config.yaml
norm: "rmsnorm"
parallel_block: false
init_std_qkv: 0.0425
Each number is 128 + 32 x the weight over its row's rms, rounded and kept within 0 to 255. Layers, rows and columns count from 0. Numbers have three digits each. The size before them is the row's rms in percent of the matrix's.

# down: layer 3 MLP down (transposed), 640x160, rms 0.061, rows 433-475, columns 0-159
# up: layer 3 MLP up, 640x160, rms 0.0609, rows 434-475, columns 0-159
down433 128:128119128106100134166108133161125098084104147162119170157152119174128158177109084163165151193084122141098168132187136113090135159095109076117101125076142113146080199104135167086147143080139155148191123094118099084156119132145097167086168109200168149102155128140136115108087177101093195114113115136128123092103130157107164122150126108098126119132106085103168192066199105122095091124127147092147116126168089188169136156145113158107126116196102065095127183153105172163092102099133065
up434 091:107133179086118103127165164121167159131080072093135156121107137128144151158127089164155166127100143165115134130152103148149186099084088076088167061164185196139106151095171163112102109059138094091096136140126114114106136123179134135075133133067184072090072128111109094120106139150134109113101102177191115111162197148142115104113145086101087137157138107121094097073183144170159148124076137103163177102150070117115145076120087105063120116109141146098127095155126112099088159075139094
down434 096:137158138087119088061124093128113063090110156139138127144149132190099150196102134104129064111138174122158146126130110179214139110201128102110132123109149092145167118116102123140167095109132180128086190139096094176106116126186156115155126093124070074140189113142159172092101139102147161117139143094104104170163098175117180117094158161083121128160053120117120105123118091127140064166145144120118158065080150183123149142108070124183112096133102129210135094142137085104136106120146114
up435 094:158087083111103133117097089092017104130149154108136125111097108171110129159154147156149150132134171129144103112200147112118214050131157176128151125132143144111148077175096133178107102107114183089137161220071147126124129116053159108124105137110129127097119149132086118165101112154126122164159117099136087150159097133125149058151163118169134127144139153108149060147093044120185135134111109163102115168112090175118098146138141077121153111121087093153132155104171108139145074103184145
down435 087:152069081120193140104112126102105101165141146105140155122097049157152145146108121212137153179096106130136070142157141082152116089104129180105145168099164126113135203139116068110093169160135169142118168069158106124102122148076127132138124108140108177098094057125114118094096037121160132145147163145151123146089115157179133143176092137108128149122133128097085091100118163127144155164128069129133132074167114105127165132145169168082141088114141102093132092127216154109074144121150059
up436 072:086095159147122136157096145116130220110133161050112170138117137115124108157131090146139129173155138149109097111158056115113166123087159151101161139121142103135148091149200065125120107143145114093092075128097084121117099123143142109156111166097119189119091081174162088121151138149163097051051081166066117135125128090115126129134102098116097156074142136098118113144141042177164131142109171072149118093159167175117139142156135131178095114058123179137143157089163090138096114093109090
down436 074:175167144074110149119141114122129081125075139112131114105107155129165108109152126079153109109115132119144201151116100100150104134207136102156155119169169138152115122081108125156142088118134128121157070099081147168176092164129072106178068103151118133170171187128049136101093139118093160070114131106077102124130093150105095094100146110176154059184123087149163149108108153067091082165130147128067160123098126151094151141159134123129212158128076121194172146115149150181142103090107126
up437 101:142142180143193126125173117080132160158143048092147113154133119109144096112089056161122175124169111093111096090117113081176155119121122161110109152177150108202083161071132109159164145117129100112137134195090123156144154171140148157124158127077134187113118204132098120091080122146131145092182172151134113149111138140094176081104139105157129135128149087089096148150130116122106099101136042176082093103130112116103143140162114096147049113106148186099037139122152079146154114143132122
down437 089:077145040134105137123138131183137144113169117098151127186159075149071192145104100105111156135163162170171105168125105090097157114101129110091127127199122087130207091107181153105071140115140128153131090142151133096124178141136152055142100106063075113103082092092106113113107126098064135184085113129064118104064133106130155215114132158140124108104142143097127144113105095150155175147112058060136154137095129102125104096125146186139137138158134125137110139109162099124145142079136145
up438 086:148169155098127088105104143113135145170096140128111165088113130170082094127141106095147174155098113135099134123121136147140201074094155200148160110179118110133145089168118154089169097157106141145123124136173213090105085191107155109169097151114143120110158121096135099148119113134155129144064129118103057172151098115162136129123152096133106152089113125108070060138205128155085190152148146177114158099128112142123228120086131105127098117128169160106116098166154130182035119123077117
down438 102:074112074159129069151155105117085099137124135146104146081113134111118142079154150191140149128134155079108136145138147130103089123096081091114104119128176143136089134130140160209103125155127189172146056084108142097119107147087136127108194050098173128131166143140078127144114120177140113119144121100154108162089142156120095099101080162162126132020115089067173169108128145160140205100147126109137162124123175166145166156129121085113172183152099161169132092170121088142099131186160131
up439 085:126174096085156157120087139176077125124102147221103171139150137136139066162149156106192161128149107161099114119203174152171188104151161124100143101167182123112115125111088114084138126117141076214102172158129059192084142139104156133122095176132134120085146077070163120140127087138123117148145162109107150130095154136152109103137159172033137103158130095151135115088133157136162087076138110150153102062084135136144134112103157140162163146114159107102150137103101167104135131144144192
down439 089:146074185094078070143179051137142169143101102133158106091158087124154130054095112096084122184152108113139121104079150131125109138101102098142075136136149123162167122105120142146141149205080157111148155060151169084111137095150130098163171087136115141143150158117091166140123156111208145104163119132156137096127101094056126125148101120199155152124124158068099151135147122116151139128108171062076102116169102182113125137109127114130136101080083159158093100171195141170129189147116110
up440 095:058089117163155122190123102183139089167117142113161112137167107160149073118118179104130096160148136163109117157099097109148179099161111156116163112141125127140131175122134125188186081149098150114078151155181120131152066082087088179083145099127104133172143097064145143076097081095190135111130123168133159114146149136168082123104129101146129187161094170135111106118118096101132141127146167104149177155100161077135156121123206102210158122156146140128078128098077098076076129122135070
down440 090:124111134100129155093067133163026100158139144129097119132086141160097172163142157065110085085100116142123135113139120139104176141115146135102100100157122074141167084143064171086095172140162151164189128122098120128155129107137063112126078107126085096068134197144063162128074150078062154113114107099120134145170166128111171132093122103130143119150189146071139123165101137187155099115104110140159117064126181133121119128123092138046109106156120136084117133171170107140138139175071128
up441 101:100148193157150086174080074092078168154152046144161123147100105171126101136121151124139124153100166131095124172170127138091158114131184117074087179087170143143123141060136088165157109106088143064133092161120063085084151157114140186154135133098135127127112095200128172087119099133142069158134158137094141115148092135069149155121143132153157127118059114128143132153111073139183136120120129161143177098157118153110090142183082126131104102124053123116089117147116112083142069073150121
down441 094:163183110086220119127134163149082156084140169068111103108076148107175117113160143120146103120180112113092100110157095159122132105111115130101129047108126122146168160098140125157102134139111069164122117169127155136095157143207180117137106119144098078180114164125106144063133171100138173099120125135159141120073120089089083146075151147149092107112099132134116028116131069134156104183097188147116132128129115147154139119072153121126155097091159133159135087088146144079142188206136133
up442 097:118137217121135174137132180138149121187153138100123099135104133116088129213094099121113100115099148142082107100119091085110177097150149119135144145166168115152110183090127114108095158117081121177107148141139189116176167067069155127086172059149139171151112127135122129106124141119167097204151109157182137104099114128076109157195119109152155119113136100170052087076114183076141142092099102080107156192162114157123110115146153124195089128141177148130090129179145098141122124148126122
down442 095:151085093128101183092146086197139129203127140135117121136109155148119130139155143171124181103163194089116179169091112160138161111073179106155182152150100090151161118077135107108115089152167126152168173140101102074106180123161122187166151142173121043130112173146111121172113077089083175074117128115158122121110081143134136084147172152084104155091148124134183151115126160124145104123108097146149176096090130100129157161099126129139146184122177095100120096079072118086103094066148128
up443 106:124114145105153125105129030120160124142157118116143095153113129170132033117091138054066084111114139062107067152161156124110174069137126119114130137086186158108140208097132149136140134094116107109153152114132098145090138104143176149147162089123155138105104166132125172115104104110136169203135226160139174143133112129129100116155112100159086169205118087179089117159156092124169184134105130115186143089094148091096123106115132135189170137117096154104101103109120110121122158134142086
down443 106:171130058149112198067148099128139164183169162104100124128070131162118147149144123085157107139117145083102134128137119097112131086090138131096153136164118157100161143108144180123108138165110136087115162098130070077124090068150105192093200137144148143161158128097126140110163134093166111113218117125155167176124082157069124059117160147164108133099087154185171173121155156171089092120111130174158087087102106112133080132129138105129144114141131126130174166149140117078146061058109086
up444 105:120098128172122117097135102180102095099109116128160175128123188117140059183081129107118112102097069139139174138150103067122167102155154192148173084156113071123150125192160158154172142110147127175102165113125080127171147096119133069116083128120104178122114065132134149110136167216178157129129121128109103108112079138105113168103097175142072087146112111116085108159123164184119110117149171122140189122080137119097188145083148076113160116092134131144082117134116104124101157115082043
down444 096:134110118118153166148138173150153063145188132138102187107081104133096202116121105107119115110126127146164059142142127093144093134142123085148137121060124074165135120095138158110143089121123192190153165199129101115159047109183082145141188094126094096122207122107159143129117155116108173120120187088158100153093102166139115135081134135098149161167122167089146067144121177137137119141129077099197124127087147088124100156123141147165118131150119122088137196184160128151102065140109104
up445 085:105133142128140174133177184134063114155107149142101144135111097120102098160145098111199157101099135072117132118171139099122124123127179139126163151192097151172208138116110137137102144109098089102145134105133119094076176145255155151143148113127144114125121150135171122086165103131126125173129116148137142180108212129198134108112171118140089132085150129156124111096115102127096123128208067082119167117159111137109158118159057084070120143140159098178122141112120110150174117094054138
down445 081:163077159160162109118163141154142129113102183108155066103107115084123114137113099144097143150142126131180176158107099090134173128156094151161137127135115131118061069085116149120156135135123188080133154083127111150179063160153074175071151201110142145129176085122134154132119126122121119125111139137128184102107122158086080136115062151146161074134177143115157148126146194143147134126069124122173123076122137022143088090100173124144124160055132139114103121150144143109121129161189050
up446 082:118102113110147172139095155098132106139146116030132157107147125152121077111091074101134191083128169141135163131138091096163186107132089184139148145124179142098139064108152117091112155165154117130097124122163122130053107162122143095088087055178084183113051094140097119087094096139135102059095103077130117079137123123109137190141133106116165076120111138106105101108116127091120133126198133108144108133141067155098151147133148145182132076143113183117122145139101149178161092204153115
down446 085:134166186165105101137159146118056150094101166070088114107087157105131184124142111137149125151144123128134139083133127113112044157061101104153122138115102091132109094147156093130131095152147129135152144101077137097121142072150222150109165086124145124164084099159129116145103105152100163137173151132144182065113158114119183059104043125085095121093101116097124116145146128145131146137152118074099110144117113103160162139159087109074148137058173108183061088182097154114101163098177130
up447 089:134142113112170168033105127141143142091075131140140168140111083178155168147141086142141156090052169179118120082142133121110163150128162142146093129176177154153113151059158120089143130111163152159153124183113150083069101132131134113159054133155088125157077124117162114146118142151147101090114107071140162162079114079144112220143182144147182128109140105099066112087097088149161143104093130155128142135157150129122142163104103159134109076142126144178089161084131131198063147113162107
down447 091:112130096110071148200089113122113145055105077080142110131095083106142084108162069123146164137165099121154122144121071148171096135211104105089194090146122080146137132105125142169128095082172136132147176114092095123097060166109116122076147153156102110116168096188095112140088098126152175104118138119096121102107108140111042158085149138144119151174117074179139122056172148134136168151125086087079103157151151085054138115129100169110140134135099161115147102163131084124148124128141156
up448 102:169137151052179137097157117090111148113112100122155090165104083154173116110120144116118135119143129070139148142208155121097168155122143081133117084150122132120078143131124131158167082141052149112131100178159113119110155163107105066079200162112147186071173079180129089142063116184175129067138149134129085128159076183187135144106134182127138128118100111115089095125143120109163154083105123144111111105131184064097132124151098114113189081134105089067129142135119140162116089092155121
down448 098:104110112153115135147093139126119146045074103062102164156160178182105158108135071204126129131135141166150093224110117155140131137035108135111130137130117133182132155133070091147094126138149140163093099184177156089157153109137155082115133130149135162130108149112139130116192167138116111181166089147120105079152166094076103177168158125160050169150181110064079157142096122127134116122138114126111117204124201109136113095082116117130093160122121107130116112111134130118160137119080110
up449 112:166126142120161116108157078129116129134180194110143095088059095123131140178124084155108149188197170170095160103136169104112171036141132114086153134192156130109132199093110066118085155100089119125087084173150088185114126096132127062127111110111096123116126098108145155133117129114118143101195114105189099120166142096119117074099165090111168158151151177131121130143063099105129142105107083131160108167159136078133145178086113143118194105095156128126142117172101152090134112172106109
down449 105:114068140188123127106142111088141079101088064119150146121191116099154124149135161124117145141135166177146109177174166101107128126127177139126152130141157123131140171156124096186106151143135149153199088131101154185140109172123064118070158141105061168121177094080083153120123100122137106146123254199112141133128102121104116216155143119177068119123138123117169094083113111120130126164161119096148184172168133148127107094117155108125169119187086133101152098107131124184124146129132098
up450 137:156127163109159147100074078127117100120125139159163165158124126115093094127149112119134107098128141095151185136168114102124125056071110176133106138209162119161160050130102071081098119171121115151095105104178052138072132131111127112110131114133132133116051138077096138099121158146135106103121145091090186129094138091083109143196102097111151113164120130197133158154096179104191144104083140094136127141123093103119137145112127069099173108104115130131107099128110248161091091140123166
down450 136:176139185121090092187132172153118108159082135096176168120092099160125112123077114166134142138031123175112143164062103117118181126077141144165137154084174161141107177191130073172150164073121116076137102134074111073104104122117150092145130103162151139136149080164116140139150113127127134102142135168052155129108089093161091128086141138117132124107111085140113158137119158127102105181116180105158142110218173072145143136136124165112129129190167115131133094087128072117065114134113102
up451 106:104163096112203121118117147153109077097136132103110100153164180150122161092105081148107192140125147196105156167181088083101195128237134098112125155099117096078151116179158111150117160139136126135155130115147174087151149130090120145156156117100106185113124118119146073103095177178110111078114175128139179134133038233090151117143135132167155159120105126129148127149140187128128099106130109138160123111114147184090183118140129105166141101069102170150094152130135114150101155102108123
down451 104:147110168132144120118143202140124078100084151152161129143127162133127062095149114135154180147114178038079105153115164117097109172127150115175193109141181145110123154111109151102145117142151132097127052160133137111162117077079087119180093116150113135167176146168089198100116058123168179132106115153104154125159156168086162134169111094139097152163152141097169129160157123106122050093122074181127126105145088162121124182154145092100115146145102169166112105106104121101176055104101127
up452 048:121137130132132126192128143159121178152124149098100116126132171165085107104107095159136147099114123119125101153199149174123160068082147116117089116094168114106121162131164055114187138148174110106202123131133084133154124159081182138169121183165136133088108151153141115163064151088134080040125149129120137098126081048141127131110085160083144118116178104187090169124109055150176132108090178136135061125141143134052107161139108115086071113151122157101123103090146094148094112109125112
down452 044:112133184098150151118150150114103105158068144112120111041143132089131083119184055093091094101099155144148136086071139116173160134140083118103154095145186160163157098133097069182133134100123139118175112074084152124139160103039103111130043145099131140147165113129128124142080060143148138112089167127092154149122089169106115121126118104161059147162121121140192139120157152124138130085163138141078063134124120132079155142130114088109177111100088172134122182092157165141175115148106090
up453 087:111121122162145181110108119170178107081094115136077136116191191143130092132111093109147097139122064129112109141185156123128155131134150174148141144123146147156101201165147161136124141085153159151111124135132091139163124142082160111182120073141133127144109080158128182169087134137179110014132190103155163180124119120112167130138181138066138178155188117141107162158132136110141124151101072090101033125125085158138180109142133145182111133096181175174095138124099123158148121157145088
down453 090:066180086123136136174120132106136141142056169112194113172148158085109112182196083132116122151140145105130075139084199125124095132167102060145135164084149191122128107102122134094109159111127121086136136103134125151161132131147109173145166166110169148093146113155147176111085087128133087080150204180124113153103141190133148124169106173131165078136150163111104131155138078057156127106105140104122144146118113158132148082100081115132125150109207135137062051131121082105126076127157137
up454 128:115186166108155165112111148158127097163106139116153115176139206128147108141095098120156135172123151129128102121068066073142132059130100143138156118156207099127160144150142123102112150105085131122137099124048173119085128125147155116106128124075124179105136181152133150161104184100122110147112107077107114149140188080151113147041135167105130143184148108159093158121108114150109153176114124148139123131149180197119124154114136106135171129101071139141003077157155132153128151177088148
down454 130:115095111126076086181114146174148102111140138091153139157155094163163136120114098132172169162137129169142130125117130090094140146108123059090109156143137192135119231095146054143151140049117098099121100184174123132131129135121152146161110102116190168163154117070088175101160095148153151143075110159140130105074118099142061167136119123102089139168157176079095149091118165109114103141119156106120110133187174098140124085199158130146145122157204105128108096119124112117092096206142127
up455 112:130075169098181118140122156119056123110129058044146073135177132182186142124082123120146124111161133110130149148128085122156174108139142092102100148088085109117087121136185127086154071111079146106153106141106065084144134116156150103072136197175170108075066112114179132145093082129161129127137105074143145120151110132142127114100143167118116142139082118150081139105177135171122167157076155143159117117138157106117051170190143118150115163087120093139084114082121163153106134091137064
down455 109:135081103182108094097102093088140136116147154146134088110122133178095108110183136150129095149140129162084167118120134128148090138122097163204065112115161141146085102211130082147130124141091128123070127152072134148156164099172095160118116183137163138146098152123127116088220148120178100110155104164115127155189125107149118099155140125150066106097124130190106118084087164171129150080125141081134161140092111141114076116141144122078071181159135182052103114089152156085092147182166152
up456 010:101103138147113119138135168128164103110111165141074159147070120153184080155129132105152091130130112121155107080076102086088121154202104181175159106100126146082127118133084160106166183144067107129108122172168187088128183174157137145122113182134109124125116119110113122188194063100103149137151140148167078156151140177065062188166130096145146161127142157131101082118079194148140145141126105131055124140117103117123165144147160119117135115145099139101166126154178127142221178139126141
down456 011:114153162118176141130137130085080137157172106129136106111137146150115131157119062134103195125093175131099153168174144113137128068069108055083094153165154134162102123149155052140116065142155126092139136099056135162137105058061161107085103102118127109139108112117109150083053216138124090129120106124124135141126082128158199147129130122200096139124135137142126126083153106108111116065181124143141108136150186125126151150110097118156169161079155154135095143122075118127061130156121065
up457 109:169149154140127131129140166124149114131136166156115145122132129126130135181101177106148132119055160171151118142224153173176136041120106141135127121152169047153112113143084086077134150138157141095116113131109119084145152126150136111131135117114104107106068076095141201104144076127149090124112085098131143124142195058081110145141150147156140118079062146140079184119083137201183122171110181175141090090099144162078149084144124141146133150115117173118147141190109105165118162114110076
down457 115:109175099131108101149101118151084132200135126118174127136104155147203128172121139099089167114075112195061113060127126132131098133107118072088123102125132158122141101120080127132126129128128109147155140153105064053135097126165091201122175113133158151133136105086101059113125137148152206133112052152160076129175148149121173080152143153133123174121193153105183149119121199156137161128115080155122093179160162097138077158105159119135160171163088107105132082105138112152137086107141152
up458 068:126122036123121129132127135176167121134127206205163122190143129145113111094089133144167127133098139155142148167156145128171157060156188128120078139151140095119098091111109083080160175168128130141199127086073136185093074175171117112146114131074124110130116182124119176136178136159097133071190168130144135128170169060124082093141097154151152083098105095183123108125089132105122140150116112150181120144148143200110170159156128100168133131145164182121115135143102124137135145138126186
down458 061:210083164154115207121114092094106159104118101084091152130092159126117092115121141138107090078122128130118092108145155116117078149149127103132106096203088098178177087099165164144114102098100149145120051111112130081178107134087121084141184129161100176076111098103096127148065138109123133112103133083143164154125142215139141076125120077081159134137123094101140085117156090167090178162139188149085116134111072183124131156129135114108153120122092161135119173173102096129071087123148081
up459 099:090126101144178127096084120123131138153153157146092138107147127152148152102104096130066116128177086085148090123142138130082105086125212092107218170119120126148143180136154128103107106105092112101119121121104138082135203116164162118093128182126125121086165151081109147145163155145144136149135134122189175110093193101159160042163063116132147119117144167123177187092077155123089151140118183106164126097130118092112178123129155180189179192125158141179134104126070120097110119103124088
down459 092:139152141142119195118160126178085164167075114141133088138090114077099103091130167148171150130122140134104167147136110115142112108129076182188108110171098145099125079104126126070162146130173152193152154099133145162095064108149135123151187052199120128181123143159136144084117111092135168112068094118117097163164136124104134162131175190111051145098125098112124111118147117058128096155143100171109157140137169168116110129064105059126059086143069097083119120123121118112090134138142160
up460 121:137150142118186120194095118160155071150152180158104105101104152164137167166143103172142110167109139191098101147108187119099174085156132153091150072173146123122148215092183155080105132117060081188137118085067127154158146099140150106093132114129143143150165106111162140079099119140141064153118081112138145143119109122092099056124105143162169180130156171100134147103133114104150155116083150159143142114153151149104111091127147131088123110138178158171061146205122141090178122128180102
down460 129:024111098130168159110085186128149178136139092150151117180142148126152122141118109083091136133172095102108182164149060172179071113197159122144135148161107100140129126142144094124150117095048121123105127150143188134139156103066118151087094098148094203149163143156156167136170126187107075131079109158076155104184144116144157112158092099141105126186148105099142123134162106154150100106147142123166079174166092156107083170117118116144086142155118149096123182100175152098134147163120107
up461 015:108082180170151154112104226142091122092169134145116123124107108134164117083119143186184137125159106161165129187126140127117099078110042113100093081164142157093135152108130135192042125177129161103123113169140116100083160093055161146092137116101096123103088113134095143145143139108119143124125197094210121129161139164099194138143181135172167152156123133091119046151122158093165067155116123093123136129114092106145113137108109121091117148144108164143164101093119100147089117101111084
down461 010:125106082135125078045203121126103119216103089132093153147116130118127112136156117078108037119162147127168128064086135090180118116102134190088148176127150095166160142149063129164118126100069127149163124166062130104146113091135037116094143152089171100134170153119131182139133128151127121060058119176106147106173091159140158172130137116135152128146098114116154147119149131140119125125131160116163160093104082125141109152168050151122129090077103144167140142110162145155115090104133125
up462 094:097085112101117133102055121134162141073095156124158154121124118159182106153091132127159162126067043148098181150175143094176122095133127122082147102110102117134108131183122167137194134132174164136107142127089152114165103140124095056140059133162102190114097127119179172093167143121162151107135130121128063153121142124141164105121164112129099139153109074144131093132092157126132096133174113122058109134161105149161217154065160146156130067091162186177115127159062102127093147144127105
down462 085:066144062140159109103141181146169108163092080117115178148109130114110127109130148159094157082183133137123116128129112168153106175087116132118105182137111121108111135091138132058126102122163132150094127156155138134165119112197159103063193158076154121124144184167147117170091082125099131158129095157113175115118114088128129123115185085133113141144142122138117146112143082217113143071133107165115046145142125126151142192133107171144117190102047111166137170128082156137102092119184052
up463 094:145113113142153114175103138134121124121124119124114087133139090130153086142139112136158112131108094127101087143092108095103116134102092169141140138096124129059084069126203100134210107112122144123181104087125093095091172117145079077101149159125139197138153159103125147133021083178136122112147163151090147095156101169173181125113101112098085081155160176139105079088112131154063169040129130135101148104168198124087130122098105158178126119179110091119164154131154161143139135051124126
down463 084:112146141120161186119163130095134179106129147141083181092148182101089118123149067051140058168192161092166131116188118088086118102157117113128177095128124143134127170191071127138078161126123140143169126123166153067171106133132118185122136110162136103099154126154078148118179212110144102144183094117170132143101119113154079167185180132122166139108130054126119093147174093145156094109121191199106103119104091110110153146132146151147145091130122155106106090149104096144120106171110114
up464 097:106125193156135150113079119169106152102161151143124068195074156119131078101135162140117148214120102136087134095154134151147177199060118088115175091179095116063117148086084176144127130081149108094104099098157110098125164139113161097162131103080158125114124091109134124154046127187163179137120098142167157172134131109132126163171178152122125165123100124129094135059126094108161129123108155111133140124121154066127199143144127142162133191100163142131105071152145134118169158069115102
down464 108:147153086121082087099120130101139160107096153121162110097136069154106109109097122126121060139140139151164151121088147143123175044176119147056120113184119229149065144178163139170097117159108169132158133083096139132140128131181053158088116159158141104145098136132145177125177127134162117080109135104163163067121081132104085119129153140131156098141081054100151164181163178102075146121129127077140134135129086167106122107085141084118111070123127086111115115131110101080166170151097123
up465 092:087124142108154172115113200186141170109161107110118093108136115196157136115111099214168113081120102143151160120232106103163135123083154120113167148156114056102103122091083147135117123171150099129137093098178130086118121149141113041129131111157141128145111115114104131139103117103132130120177087088099144155124152128147110119112137117082147131142127132169091169105112130189164148038102168154155116105119153128131033070053117179158102119120128132143110119154069107146157146094120192
down465 105:096163110113140154099076075120174141114186086157211100091126071170125112083153124145088176118156098068085133109091091100135124164188100129157108147098188094148104114118104105117081061170137129082142134142067095144123110177092126148112174163135124104102118140158109120136084116110159123087105139124138103117060148171104102113086130151089138168152176162117078113143055095131135133135108087089145130099168146145084095147128100183117149110134147135092147129091045128140161153167171054
up466 083:187133189141139124149099099199144129156109103063089133189154169119131104113122099119144132137126137116135164135173121110134110106136165148120124148128114152106146130105170153144110143125136127170187137146209080090138147175087140126151114143193141107062088117180117155115147057163189120060107182134113184181164164137110156136157077233132138107105155099195121115129074083122110137108098161114108092149073088125091093103139162177177134132179107168125140142154140107144093146090137105
down466 073:151149131123135147023141123118075068061079094098126054121130149120091138157096129065147072095172148115120125152120125124088137075130099118129141058073137153162098136108154160100152056136098127128124075171103140183147122112072115087037102164090090100082183079192049132128158109155149146134113096133129153065145135107122129123114154117149141173205123114089168080145158153126131098141130122145128097101129140144145184128135146109091167121112126139134167115143136144116165103108117108
up467 120:137159161136177076165100119130150121148108113096110099184106074164112072140175135169166126146115080160122153108170101194147109105101118120137143117134101145118115112098098096104044118119072062108026085156134142162129129087143164094104200108142094161146124087103104114095065044089151120147132126146098135134150144088073133129148132120114134144116084177166143145096105078084133179103108110068096153174133071150153111103145164119153142108123166161132116134128184190062137123146125119
down467 127:171099160149125158091121104131068094092110118122091157126094149137177197127103079085098184163088118142164123109184101157172156122137160149094119150194139115146182147125117151155143132140106118158160178160100125144107106150109126147140116066087099175118142145134120132112184115071118128124072106076033109135126105183171169161131070150090081118128141168100144079117114148122077113126087143050082146126105186175101146107140115152129148130107173151128129086087122167177202097120141084
up468 100:083186163151121125071098159147146150126122050136202099137115124153126121128145128098138147169133142126156117199092119070119155111140129147125160121082152082139088162141174134144133097165108155096149136164157117089196151180132142125124155168125147169121161140179172145144114121188160056089142170136119160178151128145102129118126085148080058113150109135189084075096186110102117115156132067102148147081123113104122064048155126123164126067133132117116142088101146069139110098074164100
down468 085:167183126135064116097092086188113159128145154080146169126145091167149161108127122170105038123151148105135143093171091117161106095120112096105124132120151106105085097147158137133143163093173069178095164081111120147125158101192186138142148142108126124121118117099113157161172133104105151080109119068120102123127134126111110103131075137166137189145112113183103122149102119104212142154193101096099116140154185131130140137079081140107083153163163203097068108173097088126123096175135058
up469 086:121143101150115122155133167145122169153162154143171145147085128118119120143147095165122165105112079102095108100125180148186178143093127071118138112171059161127106135116186164120150136170114123124136178194098074110151139091115160105140168144120113216125185205146156159122148107120107115202106105123096195137126186086133104079171134165105100150071090139149071120136141118078136108108171153119131174074118151123152119148123157060078113109213132107157135129125104145129072115070103107
down469 119:166100101158130098081161107122145117075115111130171176134120134104115162145118150150117177122180116124116023150102103183070195141120122145140100122075151133121120145104083166069105126114127121067130114132128163185114114167151085088131116168125098066118119189098128122165140119134114148167127066190102104115157162101070188155150158191139145157141192114108188176146117138134086117143128143143141144155117118128154123072076122188130170088079060110132107100147156152190151163131134157
up470 086:166135138112149108177054148140137144147132096101124114132119098130121157172119113156144223096159126143140174128150196122128117142117065146130146062160083138132120135125130140132045131145101152075209125148117094165116105133102114108118153201101144107111141126135159179108141164065154081181116127115119134145149139055106097079127122112149134121109131096128125142106153126113132130107031176142114095146138150128123191092207110096136182063066083127147157172159082141096090131119123071
down470 080:005173137133149164138168112147155139119081134146097142149146123145115152125122132143102131174135175100145126160140075114133129123180159128111117142133118136114130147155109089114184133056100192158088152094139140126114134152115117083131134093148116132168109152132056149161087119147184112176112080113187148144064127199134124170084148161086122153100092124150089155078123108192025150072145098105184169136086172084140125113140104180115130128127169136091166155148114182096109105142144111
up471 093:086016121111132118101085139165145143156141178152172154129142159161122119090095122119129095159116091131093139117164091139132173135085151060076136115171125133130137102153092128130147146149147121119150185163155072084159084110131126131142134144114127126230111110114107113191111113093103119106107138184076183138156129160178087144151162101118076139191117156142068122178113127123137113141178141151167111100157125117157161200133103116120091113113141207149072085053106158172127117138178109
down471 087:172157174193154092119121177121191138130140089154119054125139150117094105123111103165122046107153137130167079103073147180102110118168048176153138131066130111111103103079090124147135145160110153144157094114123124144124160110117161140120122172120167107138128123173170139067158135098109132147156122130143034102134180084081142160141111081150132151130097148145098168129082138107127072098084150160118114161159072176129148102169128189101094166124061132147100114104165178118118165100072155
up472 105:075139165133155171079136170112120233158106125205136115092118171187086127149117115237143122132111131133154124158155120142152132116109128082095159141171135156112078154095117124135120094133135103119140103152038085140140084136136156085169103151140089114104116139045152106103121106141166057122067143142092093119095161147153085117083148103073101104096097084129122093123156149119151118064113166121134147157137151181102155140134121168181114167144122126104141096165066151083113169130142156
down472 105:191081097122138110148129099161132099126114147119133136155147087090109103088051123122092147136098145133133097085127117142086084181105141101191110113110155130125164048064126167078097104196113113094140095112104102117119088135132174182152162152032111162106096167161085185122158085101138077129125169141132131155077129149182151109124110104149152129198168166154139097105091125127092199132154063139095177101179153136142154150107132100133113106165112144049112160087149125140139115096142129
up473 080:136092131169128165134107156187142174117094152092085120165135143147154098202141084100095168110100121126123167149147129063154169158110116219076146088183140126173179128132116100128066065135178123144130110121124115144107133120121093097129134087126144109082054099136123080078083153150118143130049127200160172134132115114129085123130161151176166137154134064108119094110156117166155121146167191125152113140140134167098137157149139083153127104117129165162054157085154134194110143134098076
down473 089:148155126106116142140152249072162159099133114088107093085140150110114190153161122136147109154123199095159084096114084095173104105177131083200119121127110137173161136127099127099158160179153183172122125128124130140178141123173142091083152196115104151153125084160097153129145123114103159105180096141129151137129058169076128140119161124136162143119142087153120094190156143161084059159097137166112133106120142109118135126181148102168169096121093077147148131158124142115149161098071192
up474 129:167128156130124178106128174126098140092163118130168134111116196127117206090093100100112195088135101112137112112190122168186180054102118159109120107168068174180111183151151123114131159127154102120103098113106104076157107162101149095157135099050129126105115090142125133190078141088100150122096097099162155098131148161115170131123134132136129189113161079119090164118145118086124144115111176097191143085111116158144159134177143093061107135153108139111118076133137048131137107059087144
down474 176:109127136099072173156128121131149155066106109140110093104085062210151124150204142196170085134145078150143156178152122098183151103148144122160157116115162129097151132164131132074117185119088220093124119162180136149124118151114156141164181176147116179128158194110160186113144192130149119090157109120112118115114125110131097192157129169162103091160120174141129130092136095187118156184147103092110133171142146059111134112088123112133121114101123126151153112138094131096146111161082187
up475 067:136181172147158127177116131090180133087160182176116098124103151165099114095132129130141125093181106114134110113089152120112137046148129123152155085175145135114160158144135074093171128129112060127115102087038106099153169046127145105119139138128122173087145123207131167145089140163183145096110094155149097113128092158088178164105140181124115160156102123211116101138182195127099113116141172133134172164118152186100128163118146132136117135097042162107092138142132105151140126125175110
down475 063:072158165137119180113139068139105163129132171076152155155103138115133150178116109110099073140090148156131150147169096114148122119059169113116141145138105081111133185118124136102163098089136118132096146138191052133118102084125096111151138093099123191159136165080089176134136137141142158221182110165116130158092060120090115116116084122136153108157117121107059119130123070120152093180105222176144123127150115070152134111152176127138129120197170114094166164141122148101103087120167083